Weights of a small GPT-style language model, trained from scratch on English Wikipedia: LayerNorm before each block.
Each number is 128 + 32 x the weight over its row's rms, rounded and kept within 0 to 255. Layers, rows and columns count from 0. The size above them is the row's rms in percent of the matrix's.

# layer 5 MLP up, 768x192, rms 0.12, rows 459-530, columns 96-191
size [ 97  92  87 100 106 101 103 105 103 112  96 116 111  85 109  88  93  99 104 114 116 106 104  97  90 109  96  94 109 116 100 104 101 101  98  97 104  98  90 111 114 100 100 109  86 103 106 102  95 103  99  86  97 104 104 101 101 107  93 118 101  97 106 105  99 103  92 106 101 102  93 105]
[[164 138  73 124 108 111 139 104 126 103 116 140  79 151 109  76 120  70 184  85 144 112 136 144 139 147  98  93  94 130 212 177  79 151 156 105 121  63 136 132 177 105 169  77 180 140 128  96 110 168 125 168 123  97  98  70  84 169 173  72  89 154 114 173 105 113 132 201 101 131 143 116 157  85 184  93 107 154 136 138 133  94 122 133 157  89 139 108  62 118 175  76 124 131 173 132]
 [156 107 112 167 134 117 183 124 112 141   0 120 128 144 132 138 146 161 169  92 139 107 103 152 152 112  74 104 180  99 165  84 125 158 172 173 140 135 118 111 165 106 130 165 109 135 132 138  90 156 166 119 130 158 136  94  98 106 111 103 178 123 139 159 114 134 146 117  89 146  99 129 185 170 125 133 207 181 119 149 137 157 129 154 123 153 100 167 155 153 134 117 101 110  93 169]
 [147 127 129 156 151 149 106  96  48 102 159 110  89 136  98 177 136 137 182 139 116 138 139 161 151  93 138 129 107 125 110 139 146 157  94 121 138 146 167 137  79 152 145 133  86  99  99 150 167 118 146 129 112 145 116  88 122 158 156 102 204 151 102 135  83 152 118  73 180 155 112 155 114  98 112 147 183  96 116 155  61 148 105 125 209  84 143 157  88 114 108 131 128 100  45 103]
 [130 140  98 174 137 123 112 180 137  63  90 131 128 164 206 121 124  73 115 145 154 102 148 160 145  68 100 115 186  56 133 189  92 121 153 108  77  78 136 118 129 100 123 168  85 121 122 165 167 117 147 211 169 122 119 104  69 112  95 113 117  94 153 149 150 138 106 138 147 108 197  86 157 134  91  99 141 116 154 134 117 156 196  95  99 115 152  50 165 176 120 109  63  98 112 117]
 [105 107  81 161 171 119 138  99 144 165 129 190 124  61 118 131 115 151 120 132  54  77 137 224 111 169  73 103 146 113 121  80 115  99 168  76 115 127 189 137 125 160 113 167 147 161 140 133 112 173 139 144 122 126 154  86 114 116  89 123  80 134  87 140 153  56 139  89 115 178 152 113 116 121  92 168 150 118 121  88 133 178 124 182 141 124 121 103  65 117 143 118 118 141 145 120]
 [132 120  85  83 112 157  90  98 190  71 142 112 112 117 132  33 149 162  93 125 142 126  76 146  96 103 128 135 131 155 186 136 123 107 122  92 120  62  77 183 129 173  49 110 149  98 130 128 148 141  54 194 146 120 114 112 138 108 176  89 102 127 147 186  78 137 165 190 164 101 173 124 148 131 147 116 143  98 134 129 115 107 171 106 106 136 101 172 115  96 138 102 132  67 108 152]
 [ 94 227 128 108 119  76 165 104 137 130 142 103 109  73 140 104  97 130  82 173 132 158 109  91 165 139 135 126  88 116 101 117 143 165 119 134 136  96 117 180 104 154 148  83 126 179 119  78 124 166  74 137 119 116 118 158 155 118 153 113  98 109  76 122 153 128 156 125 108  95 110 130 128 101  87 120 163 162  95  67 103  98  98 112 108 185 125 118 130 122 100 177 133 158 201 160]
 [116 147 131 125 155 173  84 158  98 113 130 120  84  80 119 128 175  97 185 161 173 175 144 155  91 148 132 154  82 124 118 110  93 179 106 130 157 139 130 152 170 143 133 114 155 115 149  87 113 111 128  99 175 101  99 131  74 144 128 147 183 114 138 123 153  73 150 110  82 155 142 146  66  89  79 119 187 119 116 157 142 139 130 141  98 136  79 163 135 202 129 121 178 142  55 153]
 [156  66 120 144 173 146 143 159 105  85 150 129 181 119 116 155 137 147 128  73  84  93 103 133 164 138 104 186  98 137 152 115 126 118  61 181 152 152 130 165 111  81  98 157 145 108 142 140 170 238 177  99 142 136  90 130 116 109 118  96 141 116 128 177 212  98 142 182 155 139 104 165 132 126 111 171 137 127 103 140 151 136 117 112 166 122 112  91 161 175 151 128 135  96 122 155]
 [181 174 136 152 127 173 164  91 190 143 112 108 119  94  77 155  85 136 126  62  90 146 124 136 110 131 166 108 152 122 120  80 154 189 100 113 135 110 130 104 127 169 141 108 109 144 102 153  56 101 124 133 179  80 132  75 162  99 150  68 157 111 124 145  72 100 138 184 127 110 120 121 153  86 132 142  90  91 136  73 137 113 169  90 116 126  81 124  97  87  65  79 154 149 140 107]
 [ 71 172 136 140 146 127 107 157 114 182  93 109 199  78  67  75 124 107  88 128 124 118 131 140 221 113 146 123 125 148 132 141 132 130 126  94  45 131 156 101 170 139 160 103  89 145 143 112 224 117 141 126 114 126 131 126 121 111 117 184 149 191 117 185 176 115 146  95 138 117 108 142 115  99 171 132 161 116 114 140  95 170 149 118 157 102  93 131  88 153 127 121  79 171 113 121]
 [152 143  71 198 206 179 113 147 134 106  81 130 118 123 170 124 114 140 143 112  94 136 138 156 106 152 148 124 137 114 138 138  71  89 168  97  91 130 151 112 134 119 156 144 132 122 155  63 157 130 129 159 126  68 145  54 198 102 155 113 159 173 139 116 113 119 165  79 128  92 147 120 141 113 104 173 145 171 181 187  58 149 111 113 112 135 145 180 131 108 151 146 120  77 180 146]
 [205 146 117 143 158  76 169 158 137  84 111 114 134 134 128 111 116 134 120  97 120 152 156 170 100  85 106  88 116 124 170 118 185 142  54 134 145 105 103 129 135  55 114 179 143 137 200 151 165 154 185 158 109 103 144 181 138 145 128  85 153 127  74 158 100 159 135  98  57 174  90 158 119 116 131 105 195 163 142 115 163 118  79  90 134 123 158 167 137 127 184  71 124  72 108 141]
 [146 122  97  81 132 114  78 124  84  89 167  80 123 126 150 130 153 137 140  91 112 115 158 181 158 207 159 120  66  67 161  98 166 122 170 114 172 139 149 174 120  90 104  76 108 103 129 139 127 159 115 132 140  90  88 157  79 112 122 176  95 140 135 143 197 160 152 142  80 170 145 107 112  91 158 172 125  99 113  90 187 175 150 113  36  96 124  83 125 120 128 122 145 144 134 142]
 [ 67  96 151 151  85 120 166  96 162  74 138 110 138  81 125 151 136 131 138 140  69 159 162  81 128 112 143 121 147 100 126 112 147 114  77  99 127 143 140 136  89 101 163  83  98  97 176 139  80 151 135 128 119 123 123 132 134 150 129 124 135 163 138 138 168 103  87  81 136 106 139 147 184 169 104 108 202 109 132  74 117 122 160 174 120 159 106 164 134 122  97 119 110 119 179 177]
 [144 132 108 121 128 134  84 172 125 130 120 108 169 197 174 112  39 112 106 106 146 104 112 145 123  84 100 116 115 129 187 133 120 139  80 152 104 111  78 103 112 168  93 139 169  36 158 146 107  87 147 144 159 117 122  79 148 143 103 114 115 138 150 125 112 124 108 216 114 110 190 127  65 161 131 125 143 175 154 151 147  82 190 106 140 206 139 129  99 172 122 136 114  64 134  54]
 [ 61 187 108 149 111 178 132 114 101 194  95 104 177  81 157 132 141 107 141 146  93 147  94 183 142 156  92  98 136 130 115 128 153 218  81 113 130 102  67 108 150 150 105 134  98  99 162 112 108 120  96 119 119 108 152 141 122 116 200 101 176 145 161 106  93 118  72  77 128 123 143 175  75  50  89 159 101  98 143 120 107 173 154 137 163 118 144 198 109 188 160 167 161 134 131 104]
 [125 106 131 161 154  61  93 125 150 143 117 112 126  66 147 170  92 153 176 147 121 143 189 150  84 134 125 135  86 156 170 115 173 111  94 127 112 205 120 123 142 128 122 141  70 130 170 123 184 133 108 120  82  81 123  72 101  98  85 140 174 156 122 139 137 119 173 137 123 123 139 118 122 217 108  95 102 133  88  67 162 137 168  77 145  68  69 128 104 107 145 106 128 205 168 129]
 [133  89 149 195 111 130 168  96 103 119 170 100 117 100 115  96 144 118 139 141 146 124 134 126 119  98 211  82 185 181 111 113  73 180 166 162 192 179 113 123 173 168  89 149 103  90 128 158 170 119 124  98 102 109 109 107  12 111 116 124 128 163 133 106 131 108 169 154 102 117 132 119  98 149 102  96 154 115 141  95 124 148  82  58  90 175 106  78 161 162  65 114 118  58  68 155]
 [153 194  93 179 160 160 130 118 149 111  83 103 125 152 136 176 138  71 126 129  81 176 156 116  67 121 114 163 117 152  78 157 122 116 111 157 137 103 162 174 127 123 211 130 135 148 162 130 128 140 174 137  81  63 149 181 144 103  83 156 134  97 168 151 136 156 134 129  42 102 138 132  88 100 154 129 145 111 147 173 115 129 121 129 113 125 154 121 130 179 165 164 107 201 139 124]
 [156 156 105 170  84 163 134 158 110 138 144  84 174 127 162 155 153 168 125 130 181 128 141 187 139 147 175 146 121 123  77 193 147 152 106 136  58 125  69  71 123 119 156  56 106 127 107 116 131  92 108 123  90 134 153 172 159 161 126 138 108  92 190 151 157 131 159 158 134 168 132  96 118 130  97 148 146 125 126 117  59 118 144  94 104 159  88 114  91 150 114 110  97 112 122 133]
 [204 170  86 112 195 116 133 129 165 173 109 100 111 103  94 119 150 114 195 139 146 113 197 129 169  78  98 152 122 116 151 115  94 100 128  92 104 157 163 137 138 162 115 168 210 121 103 123 181 121 133 181 114 163 114 117  90  92 174  98 150 112  98 140 110 156 124 139 116 171 134 102 129 163 117 138 159 114  77 110 110  51 120 108 138 146 129 135 145 150 103  79 122 126  99 130]
 [122  76 118 102  84 116 117 114 111 131 142 100 197 144  67 156  75 170 120 132  98 115 220 110 100 214 139 115 147 154 138 108 154  99 145 132 159 134 183 179 135 133 124 167  98  86 129 141 149 138 131 146  91 144 136 121 177 149 166 136 126 105 119 123 160 127 127 189 111 105 135  88 122 107 174 198 108 152  53 153 122 174 143 110  57  99 149  90 115 134 125 189 142 104  85 143]
 [135 181 119 120 174 134  93 135 145 101 169 153 186  96  98 128 121  51  97 118 150  90 100 102  58  77 116 194 135 154  98  98 137 125 125 103 162 114 116  60 182 137 169 112 133 128  40 148 114  96  86 152 129 129 101 105 120 148  92 159 137 106 142 109 107 143 120 151 106 163 133 105 116 190 190 144  80 201 194 130 127 153 164 147  90  80 200 142 151 117 135 157 158  88  83  46]
 [100 120 177 101 129  91 123 133 143 124  65  99  93 126 145 124 161 145 177 143  96 158 146  96 115 144  73 134  84 125  55 155 111 169 187 122 125 108 132 154 124 161 120 115  50 139 136 130 167 137 168 141 188 133 138 147 107 172 122 121 187 212 128  40 124 114 145 112 110 178 151 194  76  84 121 144 104 183 171 114 198 153 112 104 136 152 117 120 107 114  91 179 106 142 189 130]
 [137 107 101 136 163 138 178 146 138  89 131 100 130  91 137 133 144 137 139 140 129  69 171  84  73 156 103 221 101  63 122 143 154 135 141  93  74 150 100 105  91 183 108 107 153  96 141 152 156 119  82 156  95 127 132 137 112 142 150 162  66 106 161 109  88 128  72 163 146 146 162 100 203 100 180 126  94 146 144  89 166  81 105  71 171 158 154 158 146 136 162 212 106 113 125 132]
 [163 179 100 103 160 146 125 109 185 114 103 131 191 117  91 125 143 115 140 137 156 122 123 156 153 140 140 166 141 172 134  90  58  99 131  99 106 127 133 143 135 186 117 110 131 117 112 132 139 171 132 164 152 122  63 124 110 108 115  97 167 135  96 155  90 131 117  80 196 107 150 104 105 125 158 144  74 102 163 137 135 159  60 115 117  95  85 132 139 138 111 125 148 125 108 138]
 [ 80 127  84 128 123 142  57 126 160  76 186 121 128 115 126 108  99 119 150 111 187 125  97  98 152 122 136 113 142 155  82 148 109  81 127 151 112 163 135 167 133 129 113 150 165  95 146  94 181 120 126 198 175 133 161 119 100 134 179 128 143 119 134 161 119 147 132 131 162 157 140 103 150 138  91 121 151 159 115  87 190 140  88 123 151 137 127 211  79 130 127  80 114  97 103 110]
 [118 129 138 181  67 155  77  90  75 154 164 137 141 129  93 110 152 185 136 161 133 140 176 118 114 161 108 109 113 185 130 120 114 107 178 147  91 151 190  81 102 152  75  99 167  67 108  92  84  95 127 156 100 102 120 132  78 126 109 104 125 147 156 139  98 152 126 144  82 197 101 128 122 117 125  44 165 135 104 149 159 151 106  96 123  76 153 148 121 173 128 126 114  62 163 126]
 [112  81 155 119  82 129 135 136  67 132 119  72 123 140 105 125 119 142 119  97 131 141 164 140 172 106 150 132 134 117 137  91  67 148 155  82 200 132  98 135 160 128 102 157 159 175 123 111 121 158  92 162  87 127 142 195 136 127 164  79 173 114 173 135 122 103 104  77  91 112  73 181  77 101 140 174 129 106 142 150  75  80  96 166 108 134 123  89 127 121  97 136 165 142 164 152]
 [103 145 119  92  73  79 136 126 107 127 110  81  95 182 130 158 103  88 122 105 113 151 122 146  90 135  88  94 149 127 190 113 139 114  64 133  92  88 135 128 103 146 133 135 142 170  93 182 101 127  57 158 119 133 107 121 181 117  93  93 147 118 111 158 190 157 163 122 147 165 188 142  71 175 135 162  96 144 158 100  83 125  79 113 100  84 136 134 126 139  98 113 168 115 191  78]
 [159 116 121 119 176 150 126 151 107 114  93 140 135 208 160  99 141 161 145 112 143 166 151 106 136 125 150  79  88 129 128 142 102 132 170 166 114  89 135 147  70  90 207 190 142  98 139 110 156 182 129  85 178 172 157 185 146 121 127 147 192  87 140 145 182  82  94 129 115 138  52 136 112 161 136 105 151 107 106 127  94 136 171 146  94 121 112 148 138 151 172 120 195 130 127 159]
 [ 97 110 162  75 124 133 154  91 119 112 109 156 100 141  92 203 130 158 144 120  81  68 138 108 119  69 135 126 125 152  84 138 149 101 125 152 109  64 108 143 123 155 110  87 123 204  97 179  70 110  90 177 143 171  87  82  93  85 193  96  82 120 167 140 134 122 155 190 161 148 158 116 134 190 171 161 182 160 114 170 137 115 114 133 166 118  73 112 139 146 129  97 158 101 158  68]
 [170  91  56 119  58 146  94 119 189 128 143 109 103 173 167  93 128 113 122 151 105 110  97 176  89  44 122 183  91 195 157 114  74 152 137 140 122  91 140 146 150 123 152 129  94 122 114 107 162  98 138 143 111 105 116  97 122 140 132 145 138 155  40 221 108 124 143  91 185 169 151 151 145 107 174 119 130  86 100  98 165 111 140  88 128 120 111 121  71  64 173 158 143 139 128 133]
 [130 124  86 127 103 129  95 100 117 119 160 110 116 118 129 143 140 124  72 147  77 132 124 151 142 106  44  90 154 124 119 183 138 132 146 102 111 141 124 122 134 151  89 218 213 148 201 193 139 108 188 166 137 157 106 101 109 143 134  95 124 145  81  75  77 163 151  93 140 152 124 182  59  55 107 156 114 131 162  93 126  92 190  62 107 146 109 213 130 113 147 127  87 162 150 116]
 [145 123 107 169 113  84 172 156 107 138 127 137  97 118 112 126  92  77 147 136  77 171 165 107  95  97 134 125  52 106 198  98 134 127 114 149 148  97 149 134  90 110  92 159 101 109 135  71 133 103  98 138  56  91 116 191 188 123 114  98 186 119 174 127 160 144 118 171 150 127  90 102 133 102 161 222 200 172 103 162  90 113 117 108 175 137 138  72  71 154 126 152 132  73 125 108]
 [118  78 112 145  78 170 137  75 175 118  81 135 137 109 122 139 147 116 132 123  49 177 131 112 105 132 140 100 142 114  97 100 141 103 184 137 170 136  74 170  88 133 101 136 106 144 110  71  61  78 174 192 149 103 156 136 141 120 106  98 149 156 132 146 125 125 121 136 129 113 101  51 113 111 112  85  80  78 127 146 126 150 115 159  90  79 146 117  93 120 146 126 109 118 136  81]
 [164 161 144 177 128 109 131 141 147  99  85 114 210  96 129 181 128 118 172 118 159 158 118 172 145 101 155 158 151 153 152 134 106 107  71 136  98 104 161  94 126 105 142  95 139 104 131 144 103 136  81 104 125 152 144 127 177 115 112 120 169 151 148 163 122 134 142 107 143 116  92 121  71 119 135 116 141 141 131 115 150 131 128 123 128 121  75 102 150 146 163 141 149 202 128 112]
 [137  74 130 153  92 153 193 102 119  83 177 148 164 179 103 134 129  82 122 154  83  96 100 122  55  53 120 150 121 197 125 146 182 160 107 108 123 148 127 125 129 130 128 143  80 154 131  99  97 111 139 137  97 138 160  92 114  96 172 132  67 148 112 178 128 195  75 127 109 144 142 124 185 157 168 162  97 150  62 140 142 109  85  87 116 135 128 136 133 155 180 135  90 124 177 200]
 [ 95 139 119  81 133 163  99 107  78 111 168 158 178  97 148 145 236  91 147 250 163 144 126 139 162 147 185 155  95  81  92 154 132 139  64 129 108  85 107 142 174 114 172 161 183  93 111  83 133 107 137 123 102 120 160 166 123 118  73 137 155 136 126 126  89 103 144 203 131 118 153 134 138 116  66 167 133 128  71 177 201 101 148 112 123 116 114 126  97 116 154 119 137 108 112 143]
 [119 104 115 164 104 150  93  95  95 148 140 138 139 111  92 137 154 180  74  85  75  92 114 162 169 126 129 114 129 174 157 153 100 115 132 142 142  97 119  93 130  97 140 139  89 127 112 104 129 120 150  63 186 143 124 159 149  79 168 206 156  93 119 167  58 174 143 187 129 147 128 100  74 129 125  96 118 138  96 145 150  97 160  87 101 124 183 135 147 170 100 142 108 112 161 114]
 [ 79 159 148  76 127  63 105 108 129  69 129 125 117  76 178 156 100 132 130 135 134 139 129 103 114  89 136  91 200 136  95 104 122  88  84 155 162 163  72 103 124 117 178 129 126 108 137 190 165  80 159 179  93 141 195  88 147 117 177 101 169 160 192 108 122 161 185 167 157 108 139 103 120 128 163  98 110 134 128  83 109 176  92 173 154 115 142 113 150  77 121 149 111 138 151 177]
 [182 175 142 182  99  70 104 166 141 135  55  90 186 122  96 165 105 137 120 135 147  96 133  94 128 135 132 143 115 154 144 154 133 132 111 139 109 164 164  82  81 189  96  41 121 168  54 154 108 131 229  82 161 166  91 150 107 100 119 106 179 109 151 101 115 102 126 150 163 171 106 145  74 101 132 137  94 179 171 168 197 127  75 118 135 114 105 130  97 154 101 100 140 131 143 133]
 [134 150 128 115  48 162 100 161 154 104 133 145 102 152 157 179 157 189 116 136 144  91 115 141 137 144  89  82 107 124 163 134 129 113  87 117 137 110 122 110  87 104 114  45 169 208 144 220 139 128 144 138 101 129 144  96 117  87 195 126 131 133 157 128 134 149 124  73 148  96  98  88 192  60 152 110 146 109 120 114 148 100 101 117 121 125 155 123 103 115 108 111  58 135 141 136]
 [125 153  74 140  63 101 163 142 140 174 215 175 134 128  93 154 136 129 101 101 177 114 198 146 176 109 165 147 172  85 228 118 149 133 115 166 146 143 127 151  73 110 110 147 105 108 117 134 174 193 126 128 129  50 121 141 130 136 133 117 163 136 156  66 126 148  88 141 192 212 123 157 120  80 143 129 131 125 100 165 111 115 144 144 140  84 155 130  93 125 120 101 166 166  96 117]
 [125 154 104 125 157 174 137 122  84  72 129 143 133 116 160 148 105 124 157 132 138 138 177 176 159 107 100 184  87 108  93 192  98 154  92 143 180 146  98  97 142 119 142 130 126  97 163  96 141  98 192 118 132  92 109 106 167 177 139 163 150 195 128  91  81 127 118  71 190 164 106 204  72 111  97  88 112 107 164 130 149 137 110 109  85  96 173 151  73 120  99  87 166  98 147 134]
 [ 96 136 126 110 198 108 104 111 126 112 189 110 132 112 136 185 117 113 120 127 133  91 107 164 109 167  95 138 141 127  99 118 137  97 142 123 128  98  68 127 108 119 132 120 111 109 137 181 179 125  89 153 149 138  76 120  76 123 116 131 117 144 110 128  88 135 116  86 158 112 105 142 118  89 124 124 131  47 111 103 137 115 149 118 147 114 116 101  68 148  94 169 121 189  67 113]
 [122  96 106 139 177 200 113 112 206 145 168 105  92 149 150 189 119 175  77 122 115 128 105  94 139 125 185 165 111 147  98  86 183 174 151 169 144 119 144  81 134 116 125 124 147 122 153 114 217 148 152 108 135  97 190 118  86 129  68 185 167 136  88 196 122  97 114 158 129 172 135 135 152 120 144  93 120 138 141 125 121 144 139 135 143 135  95 115 154 143 221 139  68 138 123 131]
 [147 101 190 173 103 136 100 104 134 138 170  99  84  99 167 145 120 145 126 108 114 127 168  92  74 193  71 145 121 144 166 173 136  67 132 161 155  91 143 132 119  76  94 154 117 182  81  98 131 119  66 150  77 135  88 117 121  91  85 246 178 158 163 128 136 174 119 156 168 176 149 136 141 115 132 193 144 111 151 140 162 151 112 110 124 107  91 138 138 107 135 156  61 115 120 114]
 [ 99 122 143 130  85 126  90 128 193 120 122 130 149  86 139 174  55 141  91 141 150 139 130 144  89 101 123  66 203  91 101 135 126 167  62 106 135 103 120 119 168 142 114 181  84 125 159 145 135 193  97 141  73 125 116  85 162 123  81  97 129 161 111 143 146 109 207 105  68 167 129 102 101 125 174 119 123  72 134 113 167 119 122  85 129 105  97 134 107 145 114 112 123  89 147 145]
 [133 107 121 122 126 153  84 138 133 143 141 118 134 107  99  87 200 106 207  61 160 124 101 125 181  65 110 156  88 117  90 162 205 170 164 121 134 106 118  79  60 110 133 105 146  70 114 166 163 139 135 155 183 150 185  51 124 124 175 107 112 111 143 122 147 155  90 169 124 113 131 127  90 186  90  97 112 123 151 140 143 114  99 137 160 134  95  82 161 161 140  57 109 145 164 136]
 [162 107 113 140 106 199 150 100 161 124 125 134 144 120 104 137  96 127 149  60 116  92 156 136 138 122 133 158 163 178 149 112 158 195 123 161 102 142  98  53 190 159 152 129  95 149 184 116 110 131  91  76 105 120 100 139 127  92  92  89 183 159  98 163 128 139  88 134 107 145 122 132 168 155 128 104 138 147  95 104 116 137 121 164 136  63 132 140 139 124 148  61 141 168 117  97]
 [143  91 124 108 177 165  87  67 114  76 168 137 123 105 139 138 178 149 158 117 121 149 110 152 110 132 127  57 112 146 165 111 174 130 137 125 165 141  87 132  78 121 122 147 160 182 115 135 101 130 127 107  90 109 130  90 131 112  87 163 107 112  96 158 143 128 120 155 187 119 160 194 172 190 227 105 137 140 148 182 128  90 158 118 186  96 161  79 119  60  66 119 123 131 130 133]
 [119 161 121 108 153 142 108 116 161  74 176 167 132  98 110  88 137  89 129 152 127 106 131 140 123  93 118  53 112 187 146 177 135 104  93 106  89 162 140 208 144  85 110  84  65 154 122 140  83 124  81 211  86  86 146 107  87  68 141 128 144  60 160  58 139 156 119 132 114  59 128 138 115 113 143 143 110 161 162 107 163 112 110 157 129  96 237  97 160 129 124 178 163 117 129 132]
 [141 107 115  93  67 103  71 137 132 152 119 131 151 170 157 106 130 142  55  73  95 123 138 185 113 142 146 151 150 138 134 101  98 147  92  75 152  98 139 129 117 156 107 114 155  69 118  89 164  94 149 129 148 146 104 149 118 106 133 111 110 186 184  79 107 223 101  90 166 158 162 142 155 150  86 123 134 181 162  96 120 147 149  70 158 134 155 190 178 132 131 154 125  90 169 119]
 [118 121 119 188 123 136 146 164  90 173  94 134 108 167 111  94 129 174 111 163 165 110 145 135 140 135  97 139 145 163 155 145  96 167 146 102 114 122 126 132  95 187 160 129 108 114 114 120  74 128 153 132  81 158 154  36 174  35 122  60 127 163 109 136 127 170  80 192 118 127 159 114 172  57  99 146 103 155 191 142  89 139 156  77 125 161 119 114 112 136 148  97 177 110 142  75]
 [118 115 152 138 193  97 144 124 159  96  99  71 100 102 147 152 114  91 122 101  68 160 138 164 189  94 136 148  98 133 109 174 146 166  88 164 131 148 113 142 142  86 166 131 147 137 153 158 133 179 107 169 125  61 177 120 164 134 167 100  49 138 149 118 148 145 107 159 137 118 129 103 102 109 125 203 101  56 197  97 103 134  93 137 135 136  84 141 120 105 114  90 156 125 110  73]
 [137 107 138  97 114 141 109 134 171 141 163 224 104 118 165 123 122  89 131 141 156 174 117 119 130 139 104  98  74 113 124 116 127 166 122 108 133  84 170 151 122 130  99  96 132 185 101  92  77 158 153 135 142 121 135  90 118 109 123 129  93 148 161 151  82  97 156 166  99 129 145  82 122  60 138 123  89 218 156 150 125 131 125 133 113 116 142 119  67  74 107 188  96 133 103 118]
 [106 133 181 127 149 123 187 202 160 125 133 196 157 167 116  55 184 137 127 102  67  75  91  80  99 156 152 110 138 149  75 116 137  96 102 128 151 173 100  99 122 164 137 136 135 161 117 113 128 111  92 153 173  88 106 148 156 109  99 123 166 173 111 113 137  98 138 147 149 119 143 142 180  87 194 117 149  62 204  78 183 150 116 185 166 132 135 130 114 164  87 194 113  72 119 171]
 [ 88  84 151 186 129 109 125 146 149 145 126  88 176 136 101 146 125  99 137  99 122 138 152  97 109 151 153 135 153 176 116 131 154 101  88 131 139 233 103 143 112 156 122 138 139 137 166 115 141 115 149 104 113 162 124 159 171  94  82  96 162 160 188 166 162  90  70 128  89 118 174 142  88 113  61 101 156 152 159  97 139 126  79 124 155 134 109 152 196 124 133 138  93 165 171  90]
 [140 187 105 134 130 137 159 131 140 134  61 190 166 117  62 143 130 134 115 166 168 163 120  89 125 129 146 101  60 143 162 138 157 113 125 122 146  77  75 171 109 141 145  74 166 136  88 128 105  85 140 139 117 102 145 107 163 101 123 148 187 125 126 116 185 121 144 149  99 120 100  92  94 165 121 144 120 111 163 168 169 133 123 153 109 163 150 129 156 145 120 174 143  76 105 117]
 [143 146  82 146  81  91 136 174  87  84 143 134 151 141 155 165 104 153 174  87 139 130 139 165 135 104 107 125 105  95 109 146 145 151 165 113  86 146 126 141 122 193 143 104 150 148 125 101 137 179 203 199 166 153 147 114 126 148 110  80 188  63 106 103 132 155  78 136 155 114 186  92 121 145 119 116 107 159 114 131 123 136 128  94 126 140 127 127  81 199 131 172 146 142 119  99]
 [168 161 131 121  92 102 102 191 127  76 132 143 146 152 186 105 131  68  87 115 131 118 143 111 118 129 118 144 129 143 144 157 175 145  64 187 219  75 179 117 155  52  99 124 141 141 100 116  99 126 124 127  93 115 147 185 109 110 169 149 130 122 141 116 156  90 115 136 130 164 109  94 107 161  72 121 128 162 187 172  95 153 189 121 102 194 107 105  91  65 113 117 155 130 193  74]
 [114 115  67 151 113  63 162 107 157 173 143 119 112 138 174 101 134 164 130 134 149  91 167  78 113 141 148 138 119 153 154  64 198 129 144 141 140 159 121 108 114 171  84 149 178  95 173 110 108 121 132 107 130 181 103 132 155 180 135 135 143 174  98 171 212 159  92 163 102 119  86 120  96 132 164 135  98 163 136 172 101 107  99 117 136 171 156 109 128 101 104  98  75 136 148 125]
 [120 111 116 137 128 187  98 124  91 126  77 113 139  98 190 141 114  89 109  97 178  85 134 110  52 150 105 144 129 100 190 141 131  92 142 208 117 154 141 110 166 144 154 117 118 105  96  80 149 120 126  77  62 135 105 109 149 147 113 149 163 144 196 139 147 109 145 158 189 143 179 101  81 123 134 143 111 174  76 118  86  95  81 107  98 153 160 102 128 100 147 192 120 146 100 216]
 [128 157  92  89 116 124  73 169 130 144 116 151 123 111 160 195 107 118 195 151 144  99 139  41 107 144 134 203 132 111 131 145 110  89 138 145 139  98  84  94 105 138 128 190 173  86 153 159 146 158 117  70 124 129 160 143 204  91 150  99 142 101 126 127 130 132 147 140 131 127  96 159 143  99 160 113 162  92 122 189 136 107 141 131 133 101 113 140 138  89 144 157 156 131 125 152]
 [120  90 128 135 131 160 141  82 132 162 113 148 165  78 150 131 149 132 130 115 138  84  98 115  93  81 101 113 138 110 157 117 142 131  92  94 122 106  35 183 154 137 185  98 151  98  88 150 134 168 131 113 100 159 170 134 164 148  84 125 119  95 132 161 172 185 125 134  90 114  77 115 161 130 105 162 121  94 109 107 149 119 111 129  91 139 127 102 138 146 143 165 162 102 110 115]
 [187 190  80 124 133 144 144 138 148 199  71 154 146  95 148  86 128 107 141 102 110 118 138  98 118 154 134 170 151  83 163 130  83 140 139  90 126 110  86 124 133 139 113 115  95 120  75 131 142 173 128 132 134 100 110 172 107 141 158 181 133  68 116 123 166 101  98 135 142  86 144  83  98 112  76  85  99 128  93 183 121 142 133 144  74 107 154 184  94 131  96 176 166 127 152 135]
 [170  82  54 100  69 173 153 119 118 145 132  99 117 164 158 164 195 133 156 137 127 133 146 160 134 111  93 164 164 135 128 158 109 147 115 151 199 115 121  94 128  81 186 146 124  88 172 150 174 168  85 122 123 120 133 141 123 187 132 115 196  80 154 123 148  91  86  90 116 167 177 136 159 171 183  95 150 129  83 132 104 112  90 166  86 142 116 114 141 151 145  69 202 140  75 184]
 [ 74 146 115 126 196 148  88 117 141 100 131  81 129 105  25 115 136  54 134 116  82 114 130 118 205 125  92  97 137 161 133 228 159 140 103 163 103 105  69 104 116 114 135 167 132 150 108 110 155  65 130  93 117 144 131 109  80 142 164 172  85 155  84 158 140 124 146  86 139 122 124 154  76 102 135 144 162 157 105 103 155 164 103 113 123 133 115 129 144 119 170  99 192  93 113 121]
 [143  99 104 113  32 144 100 120 150 147 131 193 136 136 114 126 119 104 130 140 143 124 143 105  88  89 171  89 124 130 155 134 196  71 151 168 151 109 149 150 140 163 139 175 151 149 175 126 173 151 121  79  86 188 161 135 124  79 146  86 168 153 115 140 116  99 107  76 188 106  91 121 129 129 127 110  72 135 173 142 116 178 156 114 133 114 158 169 106 145 126 151 186 148 105 124]
 [143 150 147 124 128 140 100 135 155 114 129 123 191  95 125 157 106 138  67 164 144  45 156 106 136 153 111 123 114 149  99 129 123 115 131 158 183 110 117 135  70 113 155 170 180 161 129 159 177  95 131 168 116 118  84 124 183 138 152  66 157 111 136 205  95 137  82 100  93 109 122 137 124 133 104 131 101  91  80 100  73 129 171 128 154 114  99 120 120 164 132 127 136 112 146 202]]